From a checkpoint of a small transformer trained on Wikipedia.
Size: vocabulary 8192, 3.89M parameters.
Architecture: LayerNorm before each block, learned positions, biases, tied embeddings.
Training: a variant of SOAP for these matrices, 128M tokens, 3910 steps.
Each number is 128 + 32 x the weight over its row's rms, rounded and kept within 0 to 255. Layers, rows and columns count from 0. The size above them is the row's rms in percent of the matrix's.

# layer 3 attention query, 128x128, rms 0.0939, rows 0-10, columns 0-127
size [111 113 111 106 117  98 124 119  92 117 106]
[[ 69 144 125 131 154 188 139 118 139 133 129 143 155  99 172 128 122 114 167 129 126  86 147 100 147 145 167 143 153 114 116 141 145 196  64 140  73 106 165 118 115 100 156 103 162  85 129  75  76 117  81  96 155 107 144  87 121 182 114  38 163 156 100  87 107 104 156 173 145  85 162 214 179 161 141 161 143 135 108  87 167  89 115 115  88  96 160 169 138 125 145 164 157 117 107 163 160 134 141 122 162 131  83 139 104 164 140  80 119 147  90  92 134  88 113 184 118 122 129 169 139 154 178  71 136  79 140 151]
 [131 134 112 131  95 143 158 135 134 102 158 119 109 124 148 145 122 126 157  81 149 104 103 106  35  59 114 129  92 161 117 105  75 163 104  81 145 104 135 169 163 169 197 104 125 148  94 137 158 152 148 134 137 118 143  53 139 124 162 123 144 152 105 150 137 148  71 194 145 135 103 107  84 107 108 132  78 191 150 152  69  73 171 107  98 127  67 152 135  89 184  96 131 123 166 147 118 137  95  83 122 120 111 161 107 118 111  92  78 150 155 151 194 147 101 177  73 104 144 163 145 126 105 138 192 122 138 186]
 [172 100 118 123  96 156 209 161 136 131 124 126  92  87 135 127 122 201 167 137 113  83 165 148 112 101 143 131 142  80 159 156 146 114 165 170 138  97 152  97  97 148 101  93  92 195 116 135 121 166  85 155 159 166 122 154  97  60 150 127 131 160 122  89 120  90 148 120 137 113 109 154 137  85 122  85  82  78  74 194 130 146 132 104 167 120 132  80 116 140  63 123 125  85 131  87 153 167  80 103  91 177 128 137 133 120 157 122 149 176 146 199 142 130 180 127 112 103  99 102 173 159  96  84  78 187 136  96]
 [156 136 197 114 150 108 115  82 149 122  94 161 128 123 207 148 151 128 110 110 119 147 123  68 118 144 168 128 134  67 106  92 159 185 114 149 127 170 139 106  87  67 120 118 182 120 147 156 139 139  95 120 113 104  69  99 137 143 141 134  91 113 166 120 104 115 113 147 176 158 143  83 114 173 117 138 151 147 156  90 182 143 134 158  92  97 156  64 122 118 152 146 122 127 120 142 158  97 116 104 174 122  88 143 139 126  91 105 135 171 127 139  79 146 109 185 212 110 103 101 187 113 232 100 175 159 108  70]
 [129 174 160 115 163 114 135 169 114  83  93 184 119 140 118  64 130  81 100  99 132 143 114 111 185  75 107 182  99 102 104 160 140 112 161 107 151 138 125 133 129 144 123 104 121 136 139 120 137 158  97  69 151 135 106 165 171  76 128 113  67 101 183 150 123 133 140 133 142 131 138 149 122 197 114 101 112 103 104 194 137 163 155 112 190  60 108 185  76 170 173 124 118 153 111 154 154 138 164 187  97 106 131  75 150  98  93 157  76 151  84 135 118  39 127 145 110 119 121 176 104 112 186 128 125 114 169 165]
 [103 104  58 145 135  87 157 119  73 177 141 116 101  90 134 117 157 124 178 107  99 186 113 133 166 135  65 144 107 180 145 121 149 170 167 100 100 122 114 134 139 102 100 127 147 142 134 106 119  58  91 129 127  96 158 106 110 110 106  91 149  63 113 186 136 145 150 132 202 138  87 139 158 137 141  90 146 143  99 148 167 131 160  86 125 178 144 144 164  35 110 206 185 153 122 173 128 149 136 143 136 181 150 145 126 120 135 168 110  79 140 138 198 166 119 119  68  88 116 116 117 159 115 110  92 101 164 111]
 [156 118 154 203 120  97 209 100 123 141 113 108 101  80 134 132 105 157  97 119 124 165 105  96 105 141  65 145 156 155 118 160  83 124 173 118 174 108 159 178 111 158  69 131 130 120 165 172 112 103 142 130 108 158 156 154 139 185 136 132  85 170 146 144 153 168 104 152 167 124 132 139 107 118  97 117 129 112 137 175  27 127 136  62 163 145 100 138 148 102 169 121 170 105  79 115 106 159 132 159  95  74 124  76 132 182 117  91  79  67 152 145 141 177 137 102  78 107 175 183 123 168 144 133 106 113 149 131]
 [162 136 160 139 174 132 130 119 133 138 120 122 108 141 122 152  93 101 113 158 185 121 121 123 175 131 180 109  67 174  74 153 120 134 157 110  94 142 175 163 102 180 150 111 148 107 142 168 155  89 129 119 138 140 108 172 134 119  88 170  91 112 143  99 147 153 149 112 147 110 212 165  75  54 101  77 132 147 161 195 119 174  90  95 104 106  92 132 117 112 119 143 114 111 150  96 118 151 189 165 139 136 136 198 164 185  81  54 127 151 155  93 138 107 158  91  66 103 125 127 137 134 176 135 165 168 136 191]
 [174 139 157 121  86 116 107 105 138 151 171 150 167 168 120 152 136 125 159 126 116 156 131 118 140 103 111 132 123 157 108 169 112 107 113 128 126 114 143 143 151 123 133 128 121  85 177  91 159  91  55  49 170 107 108 168 143 167 101 175 177 128  88 146 182 171 128  81 138  85  91 175 167 129 125 112 135 177 137 164 128 129 158 149 133  82  92 130 157 187 152  58 148  98 190 181 176 105  97 149 107 142  81 105 148 116  72 140  70 164 105 135 173  97 136 164 156 126 113 178  60 118 116  89  99 183 146 167]
 [ 89 103 142 122 156 153 106 153  93 133 168  87 169  91 150 141 112 157 184 134  81 125 165 108  93 142 178 120  82 137 184 145 134 152 140 136 119 102 128 136  62 100  75 137  86  65 183 156 172  94 119 126 160  78  65  97 108 109 156 133 193  99  98 167 148 127 145 138  90 154 135 102 115 119 111 124 111 161 168  92 107  78 106 128  97  60 122 140 166 108 111 119 144 150 130  78 112 179 183 149 135 191 116 103  95 136 121 138 136 120  42 113  75 139 141 137 153  96 107  95  55 107 110 109 161 159  84 124]
 [153 104  73  97 166 143 142 175 145 171 163  83 146  96 101 137 112 177 147 185 102 109 100  94 154 130 136 168 110 105 107 180 134 130 121 120 197 163 145 109  78 144  95 138 120 144 213  95 137 194 122 121 157 131 147  80 140 182 100 121 122 184  81 151 174 141 117 162 107 150  80 112 137 108  72 120 143 159 123 116 132 187 138 155 111  84 132 113  96 146  59  63 148  76  93 111 106 148 140 111 186 167 123 108 104 176  88 152 115 138 129 148 189 130 171 149 143 113 115  97 142  78 177 121 155 137 113  93]]